config.toml
hidden_size = 256
num_key_value_heads = 4
intermediate_size = 704
hidden_act = "swiglu"
norm_eps = 1e-05
positions = "rope"
init_std_o = 0.00582
init_std_up = 0.0297
init_std_down = 0.00351
beta1 = 0.93
lr_head = 0.00477
schedule = "wsd"
batch_tokens = 32768
max_steps = 5652
dataset = "wikipedia_en"
Each number is 500 + 40 x the weight over the matrix's rms, rounded and kept within 0 to 999. Layers, rows and columns count from 0. Numbers have three digits each.

# layer 7 MLP gate, 704x256, rms 0.111, rows 411-482, columns 128-191
564402481459518535518480479489549479473473467542408420520464509483565505576596493495512531433500481454511501522492490490543564425566414539545498539546543573520486474569461504529498476484548464
478578478467545533514450458437504505545500517471507543490550387507520495471565503469474547439493481532469475524529550462553531541514513529452447531444531513530526481493499543540457493457465502
509425460615557453526480491457552563497517512495522545506480424440408518463587555557531475558500514566525526475548578506499517542518504466487497532523498495500553500548528528460520504481484529
528533587584566442479441479561511479405473558439584457485514507433519478465580532509455508496548499446491541465439500442496448498457513477477523497480532531483494497482492553530455415465465536
490493496420462475511480571472509532509490514535434392427546478451585490433495545495474470506468593485553506495481416501504434511504469524448508501488447570519523476519498493485412522440487524
492538504498419406615495528437533535586510618561445464520530462526512508534469497592494453467556533443443543543422566597517431519495425487553536492511474489431465449524480499437495526522475507
502404494481495477546488548471492514489499513519475463500535514511472514494526531477431502501468448473608425504471488537486482494479536516499488517460510473437477431512494460466517478494502493
453455482546474542533430549568518432520485486419548437595450433474510506478501531472445520565460563618547467456494434482491558450556568541514469413503496545545488491467420509524505532450466494
539477511531433484492495456503535521467544497468438620576483474516513520426594539582504472570520540614501446510455447466554527472524511460388462503395521514515490498534515520498429491546496399
428432567474489500513497423482472573518430451466448505547439515550504579483494487477405535511568500508588439498509412544516548455488524432490515467540487513503563508475459483521499526509467522
530473473511470575550512490499589503452468522616496514524430546429472519482507567543473537528428448481552465506491422442494539495528542533499542502528451418467474538566495510578396514583493450
509522450558517583540534477555550531538535448536551468414510556403516501522520513451458532533447456387444472553502475519448506509536415476476484519504509574476493463474520560434487593518529540
509486454427484514543547550406453520488532539471511426535479525486485567507516504538536534488456477556533525566516494437454511476589482449492454519471465497507482498528467478506513505527406464
477502551542512540537461564541525531530442551459473494542468494522475515523420539493491528523448536491499460500428518495506602541541537495480522457548537493519511506530485551423515476578544459
531462537457531558463514534497497507523530502471494495469471474464453528548447503447418530476449433471519505519571538471462488526519584496525526489506506533508510502478433563498533486585518426
443519514509464497514484411480471544459514574476583486452549456505464535531531511558541428532505513581522586445508498470492555521537463463538490564482489494444492505511496524470513549516464543
527395471514483451533523508481503510468526547530493493503498468501519537481403541570554502491528527524581497518496522515444511493497475531495511436577505566523492481486577481481561469551526481
506493472454515520496494522482511474481496533562501502415454499489555555499459461530498443494463457499525451503477450547490554450461456492553570462516482524450458516494535538451442510458514566
499519526488499510488542465494470504425485480502545483486524439512471546455486486486546455478490500543433495567495501468497443469511481468467501496386541478521481456487521532521460413548551476
461483417487444541451517519463529520499519462516557599519526529462539561537509486435456547563542514498464532535478538551450472488498496497477478459533548472513530512556552520462532508500422430
525460494484453530536493475492492439552538522507394506552544479600512491552500561471483488456545480495516496498555511569538465456543485597547481480527512518504526497530505464468512522541442518
476539506516482515521462469498467527489521473465473460472522505525474460531498482549472555513478474392490465550454496457511562473512526460513487546460529521454453455458486473534456546457470546
435478526493476531443463527455509501554477545523519516457532465566533485484432593435495516496547538415555486505656506528483474566526565500438411458556515413511480468444454522571453466413484497
477457465439514529470474516537471496508527577575532444564512531545503510489556521542455407475587478520516557493432485495529432495541465511525545474540453567448563490403555552507571542498566485
457463487437492502541464498463549537498441487451512534520468550454429486437497524518470505478482590521556503465471483556465481567541489501494501532434426561455469458534464516526533482496538506
452490500477471534426507480496450532511533416474548480479473451403409544462491448518493486489505524545484503529513535516433445520463549504533517448526526491509428476500526520516524522513560465
453570512475543551470564521525467584558538554591452466503463510488486512587500555476550490499497504466570555521454465459521546512486571456549458456484542438455444529485457512537484527553455593
512444565462490531509473507591478472459515558434515546515439423513471507534516588446479411522583478480528489499419487461502497442528452485573542492561469485484525483519512546508526502456515486
520471521551508515487422474468522525536517471485526476606446525492486493533391532554510585497468477464482522497488487539603524551530516472480532562523457485481482474486506429536566516553462500
512522478525532515493514475510492439461533479517530492427474513464470442574495513557506483515565510472560491483504501538516573484498423541516482528427536540467437398465498523472468446499469467
434517449459510438490507410469488499544457485467497465503505525511552410552438501507493581561497494463495501466448500558567531505493456490627574498477456493443486542529504530486537487544514494
531544532483520535479499548505515525488478524457518470501486534508529460443503505537474498583558557495585490524523518421567467395464499583392510492540520518440466551538483530458528457534423445
553504533461439459548494525485451492524458505433448457479456560501516487573480551480514489494495554549492537477481474495506431494541483539530492563512456473532484460499503498508477470447490534
539538457468488507481471499528499464476447469537424498454461515444527440444498520551521479556504495570566488561492503492546464508434505461464526485434649570524507570545538521483529484462519502
483535568552481516460549518468504515435527585532512506466472551503544501502520490564489562541494458467512598491496487465480531482448550501483467528499502531459472510489462516547488435441531456
473537436471466601519509570504498470543502580502518465528502499499551415488520508506474524522452486508524466496530588600501429486421501472498432528529560502512511526544572583485545546505492486
525500576519493524486437471461479544467406495511501425506411572542491501403495496576577495495483494472548485582557451516484499535463475491450589477524515547548486435531480520565513462435478538
522439508561527525510591482448517534504562488479436504540459434422520540502450466535528448435555541458440538544445532450436549538510539525463510549467466504470457525426595473464542452471516521
438500560473531507449502538476469476492546466411573504463508554535554531531508493453517557503508450588529509521517485423500478519445453487479515468494527605426504504516579473533534510587567527
486563447554545490533529475493545468518519449479524415481522489511432474462533472566527494493501482586559508482475530452512478554443529479525460519460495573527497508530492506450508510562565532
510517497426465536531534457459440435473498474488507538488495533507457539472448541454453479437545441501486505577446408484485521506496522426456459436482457459485474515495440552473471500472535485
431532466540512505446485488428522443523520478494517508400477459455475530561424557552544439476509442476499495431475508494563456470585508450463419454479438581454479454506509477475497455426536503
488473506521495442556519504537516440511488519527497427531467526461614587532466440449484483473524579521504551506442476523502500526542560461472521558532456502587478533476456422472497470422549459
554520462464555470492444542486510498484505566520464549529488537451563513517475505522495486511469498458457557482492489578480569478481481534539479540512475561428494497431529457436575512552524495
469483483493534485434479485485539463503487507489563493521596474470460515501494534543510463511524481488499496538528532411483498579523514437411511442562496493423442499503489593492518529471523417
502518537491495585539469505570558514458525446469512516456505461466519394498570532451527532429499474506489532530523437536449498494549539506473483503556485458492502505525403521467439500541443447
467490490566460482494551545531506538572492499545538519475437543506520496494463461486503494433520563583454469519497539502442484434532432445523508507504518476425385524477467530428474557503455508
499486532478566463468539513481489587470510496548445504477493458446476468518573451501493543428548538532545481531406469527473473437500519540565546509486543554539493400471462457460485499517506476
416459443488461520548436517522453524476456482495425513498459516557463485497536502498392593469571506532520520444547586508442584476484470460490494388472503556519440466483425482593487422450543519
458472457511468540583578554507480405472495464535541436558447539510486547548516482493565430514546494500537523499529519469475485505510489485570486556422474440458414464473556478488529542474500514
509498438453499556454429500504496447497457480565471453498525415500583464475515470532556441542489533477515592485528468471525552549515479479501480475562512429394513475502526536540521513515468495
521537478477482503455547503517533518510461532481514507507538499421429547500537492416515492541524495536485442463496459527451433493469456510506518502418521495499466514410504511497495497464479463
440536432427497522483508442400528476504465453511393489523485511467464583514505426498496559434492432567488503473530526507546604499468496573527591511555412449518537500433446506494578487410513584
447510481484466533504590532504413499517507505511487480420528522547537503521609484504538488509459460453439530530493504451481518584518530488532489479484463483515496543526485514512526491462484545
526489436492503566547506467512467448419519491483464500491494546502490537550450508576505475509462545522516504530554469467472533493532506546551468578498506517512484448517553527458524478483518454
398508485437437388494563472451446515550490522469508496501476533482579475526474486491513544547534496530503533460555463452639535504527470463457500541470491503601434487475481469531498471455529516
503488404432471556504483444520517523511457567494455494496547536451463502509495472513543581520467554540507481400491503499486493438404438521537487519493477464442497521527515475454513442510440401
555451431541492566525459499482440490507436501490390543533520489510478541448539557534555510428483600524523510501468473560501481560518488514506534515484503506493418528570465521517560516510445490
459485430494555507482558521592558480475465458566430491457515491499541523465472476393455571487487518456506489516475450465491468475473555497492534525485477431504522469513489514453469454468556551
457540429462608535495536450568474525485486426545522426496455493438484468487537533567522512527461484502549531501481496463480516571519495541519564529486569552585571491534514539468515462502506603
500508506578550599488509452490515489483552548470416477451492512528511451507515470534505472560453460578509572573452540498475531511453527532514479543554478445459505512453589434552516546536504490
466423462542451462452483532493566455494468517502486473518517459499564395503523529503483480462501484512523472505527479484518456557516564503477563495445509529515480450479449449534530436514526540
426546477430429473516517558484539538556488466571562433525539508468488567456540505506502453472505499499499499502474541509538476441493607473501509443445524514503516556488541513550542483461516482
555498466541524448523533476510477549476444481450481481427518474456480534531503486510530610560589503456510496538485527528498549559479458475482566539524476516567522506511577505470485510474504531
517476519378498506586515487536483539524499460481567498503563510501501440453436538467507503497498432475515586505462486474447568512564463494478519469532431565506465412520547480464476527412552576
461467492505491500456564522613433504525505511571564489500507520573453527411389443497515549470534492544542539505519500479592469509528552498492511524501521518550524449472500476504512523594542478
466410377527471577427517527502538500488457483494483504436544490458518481480497514492538480406572496545425537602442529501468477467432476474476469456477470480490551520466463564476472559441481478
461488466509413492424492478511487564509478513488458475472473484525510533550485503482532535528552463495502546523458554565430455527555387503508542459476475506444495546447550554466529545537491475
518567514560468477536468453479511497533528465496524592486494432498409485531475525527509455530543558444454537427422589516513503528471503485497506467467491467521487493440493575533512521519480527
555455579497447608569541522473506537474495520461457561488439476586538493511530513558471543526493522504502535505392417435480474511525463527497586436466441474449480566527447557496497582447507515
509534541503461476525484643451572517471471532515523504434371488449521467482464629523613552496519463473425521449462547427574456490429492483513547599482425505472534433460477537471376477492491589
507446476537561464467532495486483525538502450486493550511577557488569526597522510510472572449517515561498475476525433410518528579427482547472491472375549541446555472489557509503547516561490514
# layer 7 MLP up, 704x256, rms 0.112, rows 411-481, columns 128-191
554517521529597508508456503447486496503451490478513529540521539502446482468519449425504470478551506513492450559513476441583564506453497470479413561490510439450465448447498421472431555514452450
521519527522455454468519547607578509465501523483510503517528527514490449491479510562524474501489497470524460479505512482449479436523486513528471551503468470486493523465456451455477502457449499
500509464564531533409489489438404467473512518414525492485546527454537442539536441467470455526442561498502508452450503469509470474490523526429460547485467502539472510447484498458508489556534468
486407512445466547440466508512514518494509498624480474470480460451506484516438512478510542479485569550414527497432439533546444471502488439491462392459459542443580579525493566495535491539431503
482462536564366518525400529531483556394458481486547503415552534538494417498530495440492502501510486486472442433524422485446486470549485489476448485473552447519420496519497484546549521445525513
528429530481450577489607540544474453476505497512510527523499508572491418546438506500452452444547494487511444448492492527500438488526503505516523538496499514547496552484481489535508434560473409
549525438459482450481424529495502416527515491496455515535544505533501425507545441466470475591556467546485521527508536514493545480503486516581486522511458554511511508365474478457477544483469457
542480509504513484498490477466493545470521518516508465467486475503461492550555479529530438500476456482463561488515527456489518504493524524476557524555527490464479454496464495490506445504589530
537535602425523520502531525555525513531419497495475488457551476436486540522477603481491544443473453542478522538504440527491550492538444615517522511486503479514513567473447530516460534421510523
475476451480473486558557459509566453519525451548519467544470427460532444491530543558497500569556512493482471473561487510592482482476462495494559536454460495456531496500493471537507509538480549
493473519596449524520483458468446523555520470508461450524485482455504564526508472444533494484493529507493523577535488529472543477533568515423535474465566476474505555597552469499452446515518530
527564508442475483507505511490475513447496540409521459508496513529465481470449545516431445563495504538500472468489512383472459542554499527505512490523481488564541446574453548534563504510483502
470467466498513549466494426491550455488511567494510466514515520485491474445488498531459556455483553549550476458471448511520501460486496430492529583462525504494527438492541521534498496484560461
483476526450605497525483438480490521424515460479531463491549402521480479496543563513548456488467473526516498549526496523473456509503480485500492499504502513504548549464511513519522483515543483
459499452464450428558445484537551536515476540469478517516490450538476529530449515487489558550516509504531469456488477504525500469527525518513506475519518460376536477522506543431536383481450511
517586540470559560417483532523473501458547593605474501547554517494438466503510478447519519520489488534518491408488527458500470500433553541496499518536487503552534520478463563429507513420551500
524459548526554452490530558523528459464515526489504474473430474521488420546477512516497466570606442506520513469512444485563530513501545508567499416493521514515498501530577523525492449505527482
533508481545473511473519499507529481459501578484463496517450497462473508551553441538521462451461543497574563502485611557513622554570524525465468513483485451524464515530526517510546415498507526
560540520516615515435471464504476492483520471557481501485492501451593405490520467497474508477505464476488548484561505507522451545580490479515543510494542501507502479414495438458442487501373511
545552560559480535502493454487448458482549429522473542497538483469428481460493539479476453509584543539516575491471513577510440528493578471481485507549564478519521491497535547515517485545490513
453503512531539478536527451468523495434430497555474518491470537562523482548563491496533494428480480547545526543544490496563443534474424521532433421482478436511557417459512540494469443435483467
442548577559537514468496479535437588466430517520491484457508535538466514527462471544503511578538469472505553527543531522409559533509452507513500474620446427476477482549536477536524573498479505
489561508576474497514499489528495547496471515466516550528489516545444491436514514452412486482496488498553466556549483438523511442502470559484508477443505491448524531573466506504496492517500428
489589578540442503463509458456541440482496595529524427519540496511572502556460531541543551540452504473534439459488475422423489505504544527506500537467507578567513500516524525479545502488466508
544457524490507517549514512497549470487507504546552565538543490492524508448445464512514439522454509553484492505502502521405531482431530490428528519495437497518521497503474609518510525560461511
482485433481497446502467546524495477530530492513502565523479486458558437438499517534456492527555457484528551545484472527494478485508582530492560496503452505500463522445442549496468514552547467
466497496439508487513554529480535537481490563494491528526497512428486525413587548448536486522531429543516494561476489457505476571523469481500514483445553553554504579462569475501517414524482411
527540513477574432486515522440465509490513470531466493481454548523496524516507488479410493624441472508439564498456517501517540493505502436496484516527453472441546466491463441525416557487421424
476462487479499530514445529542495526549527525464551490589497500574518447516440466535508489484479463481455484509499437512501516532500504523551467560495527449513418509466526473459558468512501459
487510487448487427436458592484434477523537443482520552526500477530483442517501541517396482515524485500529501496485507476508471536520514499514451485462435484515524547574556548472496515526503425
435588440538485476524542493476504437574520523457513622535559500468474478435464465465545503538540544516582427500574532433580544464526457489540535481508471494451516625550482485546496499504495455
481437454572435490492499494503443487443470520505543530465462531529459432510509459547427464501588539544485499542477549488436465514541439490517487467513526575494489463482464494468566535539417536
506503480464540485546497498521491530481501523476462505530517485464525534516565484529476452451508463540482551518545533514526563599519452554442504486400523476510429504505533551522558511514416509
483475451404586531515558465544402490536549509419419496528447447552461552546482495468633506544492553441546545558479439500501565543523445569498483482554517540500507473490496517534510529462485523
470463499493529490596497518525536520562466493438483502523514487551460505450497566514495519473525466424491509452552480468510480550507425458522511530486434499472480494575495516513612478495543478
494557499456516499524459503524458512507526542568486475508497508458489512407524539462538470497503509483522527500499413526480450535491502537484523530416496472545495408503502472524503480493503518
546493488563471458446503443499465585553504499478517504494461529529506528510584369469543577566462506510498481502478520536427481514503530441534514442521481481528456553494580563534540544479515547
512479552493549487472483483512519457523443535461568509493518531490544450514518476534474475433458517467512552559464527446468415504511596546558476480511547495462476510442489501497452459440531545
493497524451514566539495489462391484481476539491544523490347473483458439451476487433523481501510534468492532501503460544532488561518484522487565545544531516500515545502470470461513473458475574
497389509543523517536506453489472496483486462575463486532496516511473449534584514558545473456412555565519475448439451472479488510575483458507523496545530520517504485563532486578615482567516502
519544464552535538545467497525492495519482460532524510528407449515428504548515428532508532501507464497475545582519472530474526530493458589522567539458475531501563509490539481553421500457534483
533542468459567455566481437484523545541561505525461519518504530551399564545504497565549378455563456404521456525550558532563519491477567485474619468533500510491438538540520530450499494557491505
526509463501495540483490450509454466495463501444526495537513509570561476497521477477532532457517533489445513555538516509430511463508542434424507552535545497483459499422512445489453553479545494
508495479505506429548480464436477469586471480512477507556438497466474477467483526498511536449469531462502496503475444535512473462478558509497545514474477456471448443533451475550552522480495526
463533568498546450454475518517464522447477501511461550522450563443512469470507482410482507483526541491523467487508477514556488477612561490502485508527577522532496505560495501549524470565501475
441497557535453542538538450519493500537550492525521556491474436523495490497470445452492480492506444526533471450456469543524488541439566471469462555497502585552548419561522465525500488475467508
491505547441425491501503503500480424495536495542445571431466491543493560513493535488524432480491494466530496476453455475513448483517477431486481509481562501446522532515433515572584539500518499
451510547482460513550556450523473465466471520602440525447498509453550480517473470533502459561563505587500424579561526524519562493481501483567514518533488477545499499504500478478504500492456536
516485527554464496495566506431466489452513481531560449492540463474556450505459519517538488454450506491530469440492460460529515486438509475449512504526545420426521429470557560440518519470502584
518506475512497540498410466464497480501441529465571505481470484585520468558497452535443477524471509478561484502516431549487529433471490561454492523530557491538507494504545596468575572479529533
434506528546451484488461506590462492513465542494554560469591451553502450496560502559480511521406444507441512538562478455503530459490479490536506455488533505612503528508544447531512513526537525
530488506534545533486553527388432477495529483525473527551507514513499494565574459554466472533551542426468528478504539487524538491472525502514512515538455462517564501491501490489568576560532577
548462484451521502577492553467505492542555465516460573520530529564500437495445484456502509443539448515498462543431477474529485501552471603436460517490463544497555466466486434484465475511552520
483420537496559458535469502487513450500494494464491487513386471523553501482501535505504510495549468473453479470488509448532466570471485399542434504353488553523539495522488467552465533525548527
509570510509439480508477431520459465499577459489463505485571515573515511512523518525550465522508466484571539467508558445524491481504475573516441526505474524542412486533490541527548526470530563
469479448424523481504601535597557457495569551491495545457537509516482493554527563484471435528594494529512476543515513571504451524478488531522482506460512499378466461516471456485474566576427493
517550415455519572514460574530434569536439493491520519429469568483430559443502480545554502492503504468518451475544482477532425473395547436569411484499522444540448409478488537516515512451418410
545467454441493480548573473481526399463547456499504550479460481456412530452497495547414467528502517506507529519536473535551516472447509456581501442582480443500565540479507541522527473550425554
503581517501529438496477505471497544506498528469587533551431475509470444517464488497503540495535494544524496487539480492544548532528527476522442493476525478588574532505447474456510539528495529
447525584464530498516476472504433513471502501527530450478476556496499519549485482432508400450530454489537504466482502506511479481434556479538415566468480526445454552511491457512446492499454429
520475423445495566528508536503510475456470550453532532551494505470422480570493520500540448496557465474440485546524528527503493484521538507542484526449502468528467538529545505555560549473549516
423509453545499542503547487517523497499462428503470503532499484413551542454506486513449480423496578527519547484484490511459538524517512499515527473486494491420439525529433494507522468490451495
503483466503543443496514555498536510533469508527480488459466506536508500489443393479523510489515480469490461451476513522462530483549441518488555505454557456532524531496392584534510421545486563
506465532502491549534409452418566541530499541529577529520487486499455504526633554462481533422518520489436488469431480420511487508513455469515482556467486515519503536539571504542545539483472458
495460541517570514562493516467545482478540506485492530498562479506491470539505522520467528493390533473477481489479494523404538438483440445509494469510511505441478464487457553470549480526519478
512511475465526499512473477491530554508521551514488524532487519530482517493535470521570560481450498538507516453519536531458457452469513529509496522462482589519479511568542461490486512522524528
447551518480488437511551453502509491440497524493506523549482421522550559557581513544494450502459610427463513589507520549501472485510452534467505537541475448551505479453488439482514550487513462
501540485547494411470512415501529470501489525489485512482508491461502543471464526533494437521499458543497496455493557534477477499438425552484578598515534480509549537522534506489490565481517497
557483508465522429431547509495410428495494567527553523495451496438530508485509497466537495446548501511525573520525565425480517479506516473471523481460546479495592463511499504506544456485469484
585462550533549461479490468552510524447486461561494578553530461499512373545529498446447457573511551494515519469482500463481490528501530505511523452448465565490451552499473490525518416556535549
494518423529411504512495544486549565456366566485512438471467483464499460488453512531545472526472468498467468554453612427576483490512453488485529559556386453462577519411591510466411394480521561
# layer 7 MLP down (transposed), 704x256, rms 0.0627, rows 411-481, columns 128-191
518454481486449544600552514499473507553562509508470520540494488465567472505503460472513417539593577482490508484487447562555544485466537475478587502498475491440463508480510597477565573552393543
456421423533392475499533564572499477524525493439477435530472528459535513543522533440493502495484555478446565521510499478459533514443517461549445541536476526508502544509482473477534459587482442
488540468448506468443422489499520504413518554423506508499595518452584544559501474497482450476464582512520426424450512565524544464483527565443537502481538535543466563541531456452505541562473411
566524513577506442525525519473533475527622509505483538464528479506522560504541516467505493502572503515503489518490435536474471432507475477517503471411493565497580506465475524505526530435568515
455456476541490549521507499420448538497497477433489542498502490424422514481491521493493545549514488577557561359528526495544491415484490528485518451502496515441471518490455546546534441459489590
468462498517551493498547489465465448477555531435455462559507470512489516506513505520454510514524505527600548446515414510497422427536474535480499612533493486498490492557539514473473498483511470
463526515523470418566537606422537502479539438473492481489551532493505536504473536457510427543535497526502474545534443495455511533485455473470515525557523587542505479524492543513517429495530531
504443486544549506473533441490548509551448525506492474498491557557493530484552608492503491540514509436522481540470513522458478480525516513519516425441474439517522536457532488594504551477551466
488578498468505477483477553511480498526542511496538472536589487485462514528506519506475519520502469449551537492437577467621450466482456566525486501549526443560428537487434541446560522490557491
538526552498527524492511503532534502479441488512493439487491542518461450480400460520472526534552459526462484451496444501473514482447436528493587494551455460491478475496501482500501468477613543
511484503544503526566558523551500510534497551430511494486476481487502467521501467529506447520456559508432475537551493518529533452538495451457472445513577492466444445523434567510456508554558469
515528529491538503542482498490511469578442450496447457526516511460490579402474504493542454469520430492546528528481546503473468518456503575496547436464517513491508484446458445539485478540523532
479502527494556489549474563424492420523420534505467410540469500474503470526431522534528515524481553542517508541329549526530438519548523470520462494503483481429565538532534512509475523510516517
483539493434530519537498489470568531444424454549500519464498500566494535491518462480535445501536507473494558516526454486530458486469506514464496442490501454496466499551463516544444459511461441
528523499540452531519438520515556542472401480552547428587466559512524508503567519498461501540464483477501522515517414498536480494462468495489519529529461479520458489594590552473442454489478531
531552461475514495465530591476485525508481507514439479529423568524540450485534527551478463558501446459499521436562543441519479536478420446509545451529418511485551535539498492457535498511552487
492520526497483469463501537552500550510417503521511477490493543518463445453548483540495511503473430474448547486457519452516517593440510540460527433477471471483515459486505461570481439436504467
505599506484507504480523572544564483512522523502518556558496528481469448546513473534470483493440540535523466468509539482495550547479474521491504460537502485484504493561460539499424499482499542
504520445475475540493494446432540511518517521589544480538523537522532505569495450522460538525506501535469484596554528508480447480427508508555530480480497445562526480494532493483507435493495527
498489517477443591491522441573472537429536521437562381452566479468507506496500486569528510521381539493516501501514556477541529427500521471526493469427523511464546477508443451460540491475481534
409463510466441530472493504517564522457545505426498467534541454476468503524524501518536526514544499598495498516426584535511491480563486499516468543551493424501589574507537483592486468512499494
476445475491538517498431423490526502426560519496443521463457561516541528580555440555503474532468479515493493498495509578518492483545458421496582554487475558462537516452523556492531390468462514
564492541484541486517584508464510466476506461476570544418464526545446570508432503513499461540494506536520538528460497467497520424500473542512494456473460421476492545524469517517573468453524557
520470520534483522534456587447507463525505475519529508508522529441487459520483482474465612513533480499424506457480470519572503500444479542489452572495562482491457486477467486477492573544472530
500488432515476530477479500452504549508471394474546526471450553547516554494499466561475549553457497554472518538552473506422554507544591453606631479536467570516470505489534504531533428515478467
487493573579484562502520450473542474506488513552541518518390472505410491513583562555445518519504506544523500513523529525525458540490512488478478444510444510543483461484539564601521587504503554
510487604447440470479570502475513537542532501556453528512517446529512468542523517530486494500465497541441504452447508484559513484516496529505557507503533434498554501473481475526539448475563494
552455466533478472468479518456527570416510494491463502514572462516540524464544470461449510540497524566477509476473496479502555526458564543477536485536424543536472494486468581527493506489538487
446472525500492456579529486467532578420521472536458512545449507521516555448536477454546507578528503500492552566513421473491442497496487525429504524461524433556493435443465444548485508436574505
480462513472586512495452485503491572465494485515442485489501513543447436480485488546536518478511532488459493431412478554457496438456497539440512451549510503535511535486561473497488531567498537
503505558473520470540538472534536528504429415513489520539482506498475454435478522481496518528555512492477487493539537497482505541426478426508503507576451528445464422452535427502463493496521500
538495455487518481555528502564493515568419524512502476488511475419573560500365514538532441427417416533536483529459450451549482480407493535478566489523532520500510463501548482545444513528542467
499414487525493538450511485470536506536523475490451545498564481513465531518493443525453511507493452503488489434499544517495539519457488540459542490502536483494515543493428481484541503527445443
559536503501426473469563537480606469491542581501504485492519521451488474478495520541507506544526510563480501446459465548549481505616505464493513423536541558473468497518535452551444518534533513
520463544485457513488483478464457542467491516540506491520446488459477533481456442486519449482482534448586489536505578529526504430497560504491419548573497528513532450528512499533507459500491509
535471492531464493494532482461469439557461523424435570440536514444515500503503523431493460527546551544501535445493492489513479446585513471453568457613498519530480583439522478483537476516480490
456457507462534518505492514481493485565636550544517489510446491513512560545467528483528491516570512515521479498529433507576459496497521484523475507440502476530445501565520522544486434510445492
524513537434521551445477515511580518426571451492506495593535520490528509480498459457471443465456431544528453518506465491498463498440486550491523527507540513509448508483540485533435494473584492
468539489496401555458507548513458562507396537475498539469498512505469495491499494504501507539505567449495514560501533505538423478513535553486595524507479460394483517486487538538490541478492493
508483490519527475485531523473475497459557436499490477454441515547592458485516483465538524559508500517467440494517499461490464456484512560565481537508490446464447513495425472460533471504467536
527556451455481471550415515515469525525495442547467497456409518454506457512541483581495469463506501553447455491487529515548599571513520522478526474516487533515511477486496494505418490498490464
507485500514501505515515464438496425493510509506442474556434543564472504505492476502571465510546494523483564558532431510517473434518532480450504493503519498505585513528466445531473533530466544
410521497489535474467537426441453528479521483463514467515575505441502448429477543536456511527506507571490479472519486434527490550501425521499492478494518519472480498511445522464519512511440542
479472462498416482465439543511447548437445457511451459534461482507424505514545529538479480519478497427499438504503627543425449509483462464434474462460501462478530436470501533491551460529475539
451454422537440456427546563457507567541459465472558486514479556461500466531534433494500477465517472527425504498493491575531485482515508523508465485505517517492478498472541502483487594459553494
470443471519507503452532549562560484435524499536542505436504551486550461438449484500535506535497494593482504465480521448576527480503514470486471493537472576486557519530500435474528485564562571
493434504455487472538536535507501519476502457535421521475586559565536551504492532435467514495490528525413510527488488545477482520503508539455533538581522527524437485453534513514518484531560487
466555575438432480480419462521507502458440590564508476548535542508529529492536475525518517568555499524515501529498546422558591556503548426440445534532481476535508536471485446445496480540559480
541508496546587526471368498555482488561492448510573437469449472540499490409540486504551479463526466467500517513498529546470581595518453462494526496507444562572496477512459488464545419494454503
579485402458445534449510487569469516540497509436481480441496472536506478475479453559457553456461529488595502488565452545480472526504490577512512493527479493507484482527437535510521434555433510
499495480510439559488467429490485506461517492461532538536555501531504526493565480494483458452489492476419492448476472495473543564528453489433540494543410506466437500434564466584469531515546502
498561522518475571412531547531519535450557612477551498435514438468415534547474512460494542539580453494432476449504571543537458527482455521523499480540486522492444472418411579545440556518550511
524582507448463494530461468473575507463542495483446518556531535427527454597530468425483522523478549534466521517642524532537459482488434559511548462559490442449547533512401520505537491446504476
545421523509421546463561501506517439472570482527567427503465495491493476510519512500528458478509500486551504511571516502526544456541497494447454503540534470416492405501502490508607484543491544
540526508580452427508538486475434457485530494502509508507619519460517523576460493559496520535513389483479501541498551511491482493482461546553542593473551530490401530475521544583571443452535555
510511497535517601470483498572533452501511535497492541539488529527416551472489448516502452507562528511511483536537437483506533478513482526513461533492493561512538500534550540462516520513485427
544483495413451579480517536498498423435470496416499524476548498608429518463463496519492572502422554503543557475485527440551555474472431555595549522543475545506534551457465475491478574491523509
548539512497566515442550567565564516513553511534432605472514504573519563473451481431548539521428535472486494448485458502479507533471486504540513507506523442497459516561510454468508463537471481
495466447517479525506515477532503549606535485579502524522557517435529487571456447513515560461497551482496523587588544536498463527476441477457542497501527464495529451519494538535499439504539454
516508553504474471426527430458487465518558471477533548479519575462573500472485545450500558473413462497530513479484533474555557461503487399538542466533520464520522521515464460478496487505535551
567542523498432482470493547488529501533512438495462526431507457516554522547544554466542495523483566465483503489580484483510465490561465500568521453486470477465470448492552468500507495478473579
473503460534460486538413500484512555499437504514518484488500457396457437524495504479588576569456480531563516520469545533551431550481459454545460507500549427496566499473499511520589577491514518
515445543536555486504534489537515627407513484522454476504519460501517429581601525478464531548522539562499516504477480520443511459507485501491439478570446569526447487500500489466502476550463429
480484479538539562478476422478463562510538539569435531470542484455517459550500520496504407540462481513524506506446580487495493504473584504463462386465451462514441521472557513484527410491487520
476506499456559471491533488527472552478525454557537468541479437475509525475451394609521513532532492493510469537531511554498439551445465512558493435454567530539477492573495438527482497520413492
570507508510540454476553516502491483508490471444528506531532536490532490497481483487463558521460484523495466478536522480506525543536520442573466490518488515513464474527464523500501542471536501
468455437505523470513498459457539492447517543460513515528432509444438523369426498471520490496542499545464506468574480464571529446454474510437504529454504430546476500487471543535538539506500568
482460493505476466554461499517456457508470504459467504406445475501508495476487534487489553487432466604491395505571480501416518534485490516491461484497535593497496494524479499460557612494555557
495507508567503488476520501510527486548432426453576537503482491482467443502516470531481456533568540503443521468471478516482511503500509454469468400529432570422553488488443487431470485489479497
526430521440485543511588427544584503544515514553510548435481568492510463453574440567430479546503473486484479457404464493461443510534528591454551478500445503509513559450483543527514559483460420
497492531500486500542473488468533580483470483499547489503501507495503471507509542530538479514538508493503448501476500488550508476565451547534576502512468518484548469498551503556495470468458479